Part of a small language model's weights.
Size: width 512, 8 heads of 64, 47.5M parameters.
Architecture: rotary positions, no biases in attention or MLP, shifted keys, learned residual scales, capped logits.
Training: 701M tokens, 5114 steps.
Each number is 128 + 24 x the weight over its row's rms, rounded and kept within 0 to 255. Layers, rows and columns count from 0. Numbers have three digits each. The size before them is the row's rms in percent of the matrix's.

# layer 5 MLP gate, 1344x512, rms 0.0233, rows 1012-1045, columns 448-511
097:109123122134164123132128137105120140137146100110111143101146104129089112135127131133123127150110147103128166166145131149139097130116138128097101152136108170141116126126156074073163098131132095
093:156089147171159102150120146119095158163144133155108134120136172156122079118151127130156139100103110137130133115162161129111150097113101120137118129089080118132143088156135136107147135115113108
103:110149134130124090074147109128094143134120150137155120084130131117115126122113110132124150119097096097123179100150109121143105092144092100092152074129129144126113143127100152106139125118143076
101:123110137117148098098116140141144106122095132135133141145110109142162153155114144109104126147094102116137117094074104169106111120169136137106146105126107135115083132171130101156173128136103149
094:069116135144126091165103103134126133086145124140156079125147137106098122160096142148123126114127077115119096130091148140112111127117127156185159067134124103119113109123160083123115103134130113
095:145142120122125130079096137153114129071134133116184112126126175135147112139151122126163142093116131133115126099146138148063104107120082100102095097143123145110138129135054160160111110078145114
103:135142111160158105112121139082094149151078153174130128117142134119112129131144123106126132099110171145149083125174159140106104113120127110110078117106105152135127162114120119132165115127168117
102:095131142138120131118121110153136132143151109083162144123096110143171110112133112059141122087124153117075130110165158132160117123120140097155108133105112092141151134136125131121107170158102111
096:157103116141156177103099155131151101139155132184107078141128175130146122097126118080129121121114102137140093130125146068108126087094119156120119140150092109133136092117108148109129151126120107
095:145170068128109086136134148135155127095089174137139140088174138161104141120100128112141131128151142145154097150134135148144123112104132122152143145124076166084128118159105138175118102166102159
107:102099104140129102091166145138092126168118096125157145090134110151121149139169154185100150156157113138150112111105123118122134161115105146112131118198081128130124091130147119145126118107146149
099:144091084179105149134109129130133094104119119127127108149137136126131133100073124114144096121124151095153166123138104105123139158128147111094112111140153166108136151102098126153132122136113100
094:125126122161129138123132094135127110151147108133111135134140118094130110172152112148170105116115117122108129103102123157117140088147144105139130124149113156141159151186117123124120132154101124
095:144151128140113129108131130119131141137118143099104151083123148124129125146155112156113120145109144133086093147107099113100122103112137125115162154156097118079154157165139120097141124100086078
102:072110124137111163092092128136112156108114100096113095140120116128168116088115084125128139121087152095118103084132142098159111081096118114144061114159130151119140109177106159165168118156135135
096:162122113130116159134092171102140135084082180147129164121153163124165147076124135118109151149095140076155130109125202127127137109144121069107112125142104096100070146154114105142163132121130157
113:113139071167123124108094174179115153099108072157139114120116139107152144094115104158118135116076155132100101119126161160158141134119097099078081093166072135152132119147123141130132124114167102
099:121119096122132126164139114131109129141187159158105129113109127116121078134163102160127140128143097114098142101118129151106109158185117142149159137156129121133137112159138165125143117149133106
098:113133123122116170132114120145122127135081109139131083097133072120131121134129111136164138163111140186134143117154095122134141142132149119139140076141099163091145116126167142125152149140095127
101:140151146167158105128140130100134082079141122132151157107142126128145115142156168116115094125108124137144164149110126147091121155177098134145105143119152136100121172134128103121122120150153116
099:166149120143120097129121156101116116145071151129139111155132152129099111126153070151152147111134132111127102097075083117096154133122151149147127083150131130143149160083163151121168139129124106
092:137048096155119158109170094101158132058142145142095099167150080125151114109110120113146110134148131141126120121125106115117132143131136161107159127146120154087128122145110178133087136107163148
109:134148107127145134099116151132120110097162136151155130126136155124123141116130140164096146139136152131088116102136139163120098114133124094141124130122118149089128098107100158147158106131100091
097:108164121128121118162141109133119114103122141145139120117118095166159130123122157157123138137157098135115132163137120157146141123167090132117158153102120165123097131138139152142099140149116099
104:156132087161152116106088107091142123135152132158153103113151157147105105116103139155101176132060172109096103111168127147132123086140125111144114117148127120119133139137097104119165161097101111
093:097132103145141136119110183138105125130136123184092112130146129130115126084122134152124153098083125125110102136174187114130079068149129108126135108156113109125150125180116133134123155129115107
099:129126129147117097136097106119101145148106164151087124174162136164124114126161135088103143131113105110122103096109087123094127138146136072099113142139134102132108149117117105096152133119129113
105:166115074121127135118114201144108162113113141151123114128130164105115121086123134103119137151119139137122107146142151133138138125120113094101151087143090090128126144126146129120135115131135168
100:125146113103121145160096113112141072139129150182124079140140122170119129111146081113134099104102144128126125126132116106120077157126127117097136104179139085120150143142105157129133130116144129
097:109107130149124113117132153122146150111112089092117082136157151149157128081132105095150111154076125155151129155149165109105141112156122112157130120146132151109129176149154146117142126133083132
096:152070160141118148129129143080129134177159136129129161143110148115146088129127146115116156114117105135132112116107116090114162166097070123108142119138095139118131154116111088080174114133047114
104:098116111119129136131109128134145118143188104140100114082133178118142121121128114123074115116129180109098073112170148171133106109141140128168095119130108119138140167114094118122139175135077112
105:107156118131148132100103129165112161126129110151129115126119097121126116143106111143146137114131112092128110115132137129135148165132106131089113091172122074125147144126146106172152131152139136
110:115156148130171100123093148107141118134119142131127123088127125146130089122137110127134169106128108127121137160097118113098097086159131091144165123131122134083147116169131160129146113181080107
# layer 5 MLP up, 1344x512, rms 0.0229, rows 1012-1044, columns 448-511
100:122148140131136104145121100145110114116137115150103105185088135090133119109067182130134134132098163142127134107201116113135135153124097119104159148153077126115133106115121127123110145100104138
096:122165120156143150154095174119100140124101151132105095090118104125155151137149101123132161128121104155101054142118142142118079124148112075096112146102126113151169151163102120113187146162124178
104:128156127109095144136124140142131158115138146130173167146109195111146158107110150109100111079116146122136126172140154136150125150112105103080135136144164141165128160129115132117126148136117093
106:125090124095109139075156114136113164140104135175147121112119110148098112110116126163125093151099129089142090138174128154159171145131130107103146129129121128116114165076138089129135139148102143
096:127164145143121122109122147101138147115142130149090119100126127099111152145106122117150091159119106112106142097091140096105165125140113102095096129158109153160125097115132147116118175112108129
101:084156141150140103132110137141173115144121106171105115115119184162117141114145131122112153111135111114113140130119134165166105131128160109125146141141092144114088125101124148124161130128136117
099:103123171091071121168108104116145141137092138124110143122140116150130167098129078144164138126119149143144096163142118131136135145146095158150137121107159094120158131183090143087194120129143105
103:205150111125148150087130147124100122128131163126107155136113144130115131116126130145115143080133126098157148079143193129133144098157153125101144163141175157109098159130119137137151157114075145
095:147093054169163089126155097145118142086122136144134110121144130135126141145139106210069141103138137152076104137148134141131072116137152141119122148151130101102082123148147126114118154154122143
098:128164143121158154121153129098122174110146147087142126126135125167097165113119124101143134122078109090054128113088132131152119090106136122115143154099148124130134173156158115113166138145102071
103:123101139118111100161132123182123130087187138128138089143068138131111128147113130125147114135099130139147140089131124142148100145157117162135115144104128104129124089084168160084155143134125141
097:151139107135117152114174142130141121169119109079107138127147094126150112167119079072114128104119132122092139154146136134084147115156149128111151103134130057142090123153137098100166145187112150
097:100141114146117105109187147139158128128112154117118125140100104106122122107111096106109157114114123134109123138148184103193151140180116114151163156100106114122108160122125134119100119131163093
095:085107122140165138142178139113072151155118100104099119118152117157100129153082127148121123118147091088136094143106178130141105117132101127152149120177080079161137146131088148146122146147163151
100:115160144105118157130157115080110108121122116115109164135084159164113115077104115096104104144097104122069154130146121080079076131130105145121140157139125067128093081156116135123143122156095138
094:096100120138148109079128141169165151112138121132092156147156113100109122110120160129116115156089137124137098115112127147133148136164154126108144121127152127169101128166139162109159104159129129
103:110114146105093109146111125140122078146160151094110139120168135098087126178119140106127123128127129121150107148088107103112191115136090145135140110107149132092099120178154132131124112134108167
108:117094134116100123105112135126167163151132112177116122149110140134125080140141124114129138171092130109125157079075168109114096149164153110132131140140150104174125118112141179096140115128121188
091:093103146146125116169108094130126142156088137138118097117124086108127107127151148127146141142108106177109122101123121135166132142128127126087127098145114131121108128112141152176096129137128133
100:120146166130124152117081112097140112118129135108146105113126114082120104137142133096112144131141098093113159135163089157146101122078155155124113160105159184117144098101157151107100114133112101
099:153148127109152100140140159139169117105150084149125093128138143122137151106126127130125120132142071155099167111133135110144103120122130104104121133139112126132124106104124135201079083110118139
091:104100130131152123109084155161114115138058129144142101101108124140138121158079114142130128133133107121116123115128105185159170137103115106152120142129097144120114152106133136113129184154169110
100:144153146124146170089134131132128132127139172147103109149123112119146137152158134116069130116154118080105133096126128142121140118157124111149137106142134116120126106113144201113123119148112104
096:119114119105136077192111114109153109112170152140157112137114160094144097124124140109138111151131117118151081113100094115165165095080117110127127150124118138149119115152072157151116143126098122
107:135139145119144078125060123084166116140155157108137176122101147090100133111107123167108118094123160111112090168170119107117108119139164155151111110131152081158127119136091092106154136095086136
097:115085181081095117167107122121112111131133125086129155170119141151087160133130173152132151126171117141154117162141158081152078085145140124164127153132116136140122117136108102132134156147124148
102:110103093111134138153075165099109119118114158081120159139125111154141100094098105102117121078131126112125142119111131134146105109129108103124132122129172151182144143125124105111133150120115142
108:128141114136133147111140104132165161092095179109111120159114099132131190139125142124185121129166087099154103155128135153128111101140137149090111146158147147157112152127102117129157133138111088
098:172136124147138144097146116144179162096135134143153133130102134136149117102115123116107143147160156171160122142167134166120170131161106128147131117129101117133173106142139098099108161167157141
094:128139153089120170087131099153096096085125137146099164163153151138105141104138091131159143134135108109136179098121128140100144139111107168197113112135156127083135148155177078090146131112131132
097:100111109130119143128089102124105094155154088110141139103066108108165132146139100151124110147147128140071090113132108121130151141152101127118150129122133154141127133132108069103146134152102079
106:154145078137122143113193148108123111115138130125157141142179156149109115115139131128128161092094128143094137157084111129143124098127118126118153100118147135145153110137173110138146059147157170
105:125163079117143168119128117093142124131154167118116169111104084156140134110126152130110129121111121094093121131106148175129127135078167145073135148069117055100116148131132112079124115119113102
# layer 5 MLP down (transposed), 1344x512, rms 0.0223, rows 1012-1044, columns 448-511
100:152143147084106152077127135109125141079088166107128114114104151109150125158125129118136135137143161096156099099090156132134168163118103121145117124122126106116130100116116184192108110116146159
098:143133102145158120177160102145111123112129141128105089142113098146071096100147118130129120126139127093112147128148118145137133111141121164166133121156122185122110110094127143130107109131122095
104:088130159121120137144124118148141146142086110127152177104134112107140133117131109146143101137162137096111149129139163108125122140131139089134129136116141146194163142151115130145145096137167130
102:125099140141126150124182124115138142095107088126145135166106109130112128127139132135097153102161138090118203174157099104115142134083080153124149125134149123129117146103130101112172102130133124
096:127108119119101111113100120147110143117120181114116162081129116117145142125123144172080090123139112105117109127132130131147124141113112120113145147119153143103092112114123115115137120113143111
099:140089149101152140108099164115115102108125144119157132173158179172139118201116151095153121109116144097144140133132162127148147125058145118119140169198102140143137129149093145126172126137171094
101:120124143154124140149181140101132144134158131123137117116160194123152124116125149115114147088123114090139217144104109113118162129130115139107098139144174139094129112143152096136128118118150152
103:105155163134131162076127146183134156139147145165114116150105150115085129098121110130116126158145123138126161116134121097109115144134116156113144111119103150088154117100124116102141108136121120
098:131146111148119138120120164131154159109149098092119135104134128158159111147132111161143121097078129140151127154179132108145085125148178139115145124191129126135148108093139118138143149118138100
099:136132071121116146117095145110156121157120137120134131104117175133135138106144109120123106115119120113168158121147132126109139121126140106152135140090134107178090132148134131104134164129106132
102:155119154104128085101136124156167133105153166142153077143135163120127111096103109102143107139144124192109159120140103098125159113157091122061095105111101176180089147116143110173097137177141142
100:116107139168111127144140105123121100126115162104153122135154091147125189118150139091085116114117124052143113144138127071092111138142138137136121120101142158158168104112129150140142130138146126
097:174107089162108117144166148135159102104105121143164127125118082130109122148111115122153105137144166162132154127108111144152162085141156072161112127152143167154170149134112110147095167104127118
097:134087134125134104122116161124162137133158112155146188134100130108099118095134130147108111152089134148127112105076134131116148138096197132136127139133136134126125093103131106096146140117138134
101:138105137119114132119150153106149099124162127127104129145122136130111151089151185126140160122127097107078085110137099172097137146111138159148144129131136102103109090150123145115117141110111111
096:123071089104113128127153143125162121112117137127128145163145127137094118088119098107088143121096120105156118088125172130129130131125158159141126142146157123128121094128129156090149094110134175
099:106127079139093121103132100147139151166110074137170127150088150108114117098147132139137100120099159079139097125132145133176125107172109130157114082138122159157139148173167134165194129169129147
101:114134142165100113153167105112127113108135113131134139109120126147116136144134129139134138144160124130136078153122116122124122167146082104127112121137138118115132115124134134129128113100123143
094:161111120140140141137102113084109158162125109108120155110145148136142148173110107097157129148107115130141127074137137172111190113131125107158160134138131092099138132122114105124149109111118158
098:113116104135096112143154103151137128144111120123146134180077110129123108117137107134118167118145135091138125149168113120120120127128127130085131130137095113163123104132120134144146148134142153
101:135146144138155119200138085165131126111124097105127170105132146171134098154117112116140105140117120106136122113105152098117127134145141087138174093170149161127092126124096113119117116112184125
093:145133117131125165164173159137097132139145120152103139128120136119136140109196149071118131138109095109183104123125176118118133141091125142120126116134155125090132119150144123112162104138100142
098:111162133134170153149184084108148122124102099123112108149152140133153120112127154136165133132109127143145125138121111125139170147114116156108148134105159103142145123125140118115092176168138173
098:113157128113115140090138139119127147140110142143127116111143157138098144148148144148138108173082121093057104118132145116133144087105170108111128151116131094126154068138144124124114166065149149
101:114121147124138137095126139105146126134101129188136142135146146113135128143163159120129130086148107130140133108105108112163088154120112112117116126145127105179128159106113105114151138133139128
100:132117176074131136127109101132141082086134096144118175125124137136160100179116113148121118105164150130145126116110093171095144133157136115149149131124136126142075124135139137146119125155092122
101:153083141160108143133150127110122146124095118104113162110122153116185127133164119125119132141077115117123119152130118157126110136104179160105111125115144128145147126118178119123090151175139147
101:137120137113142137113169123124149153067130159087098129128119139151104134074101142162119084152127112144131112133103151150116097133138088130073123131110150118147079142155156115168079125145140080
096:132115107123129121147123159103110155096099117125130132116102098140150116138129135097144089083142120112113115129157168141161130097100088138106125133091128114101093096109116138147097122121144117
097:138085162118147127147113156134122130120090119160105118146113115120134134139122147116098072177163122136175134078146119109145120135091102115176152149080122154125157161108083117133109139165111113
098:149120110138119113130141113139108119156064126125106102117146104129113141163098116115145075131143154128127144162155158156148106139114156125142134159133133133152132132081114140107086139122134082
103:159131082176139131167100166137132142111157091115149122098121144120164119163137127127114154157097147128156138070142165098126157126153123153132085111170142138140133123137184137154167116130120124
101:111116149122157126111099118161131163132122113156126137125131107111139142123137108147107104116108117117152114175104099124131110117107131131138115174146154115083132150126137154112118111100120110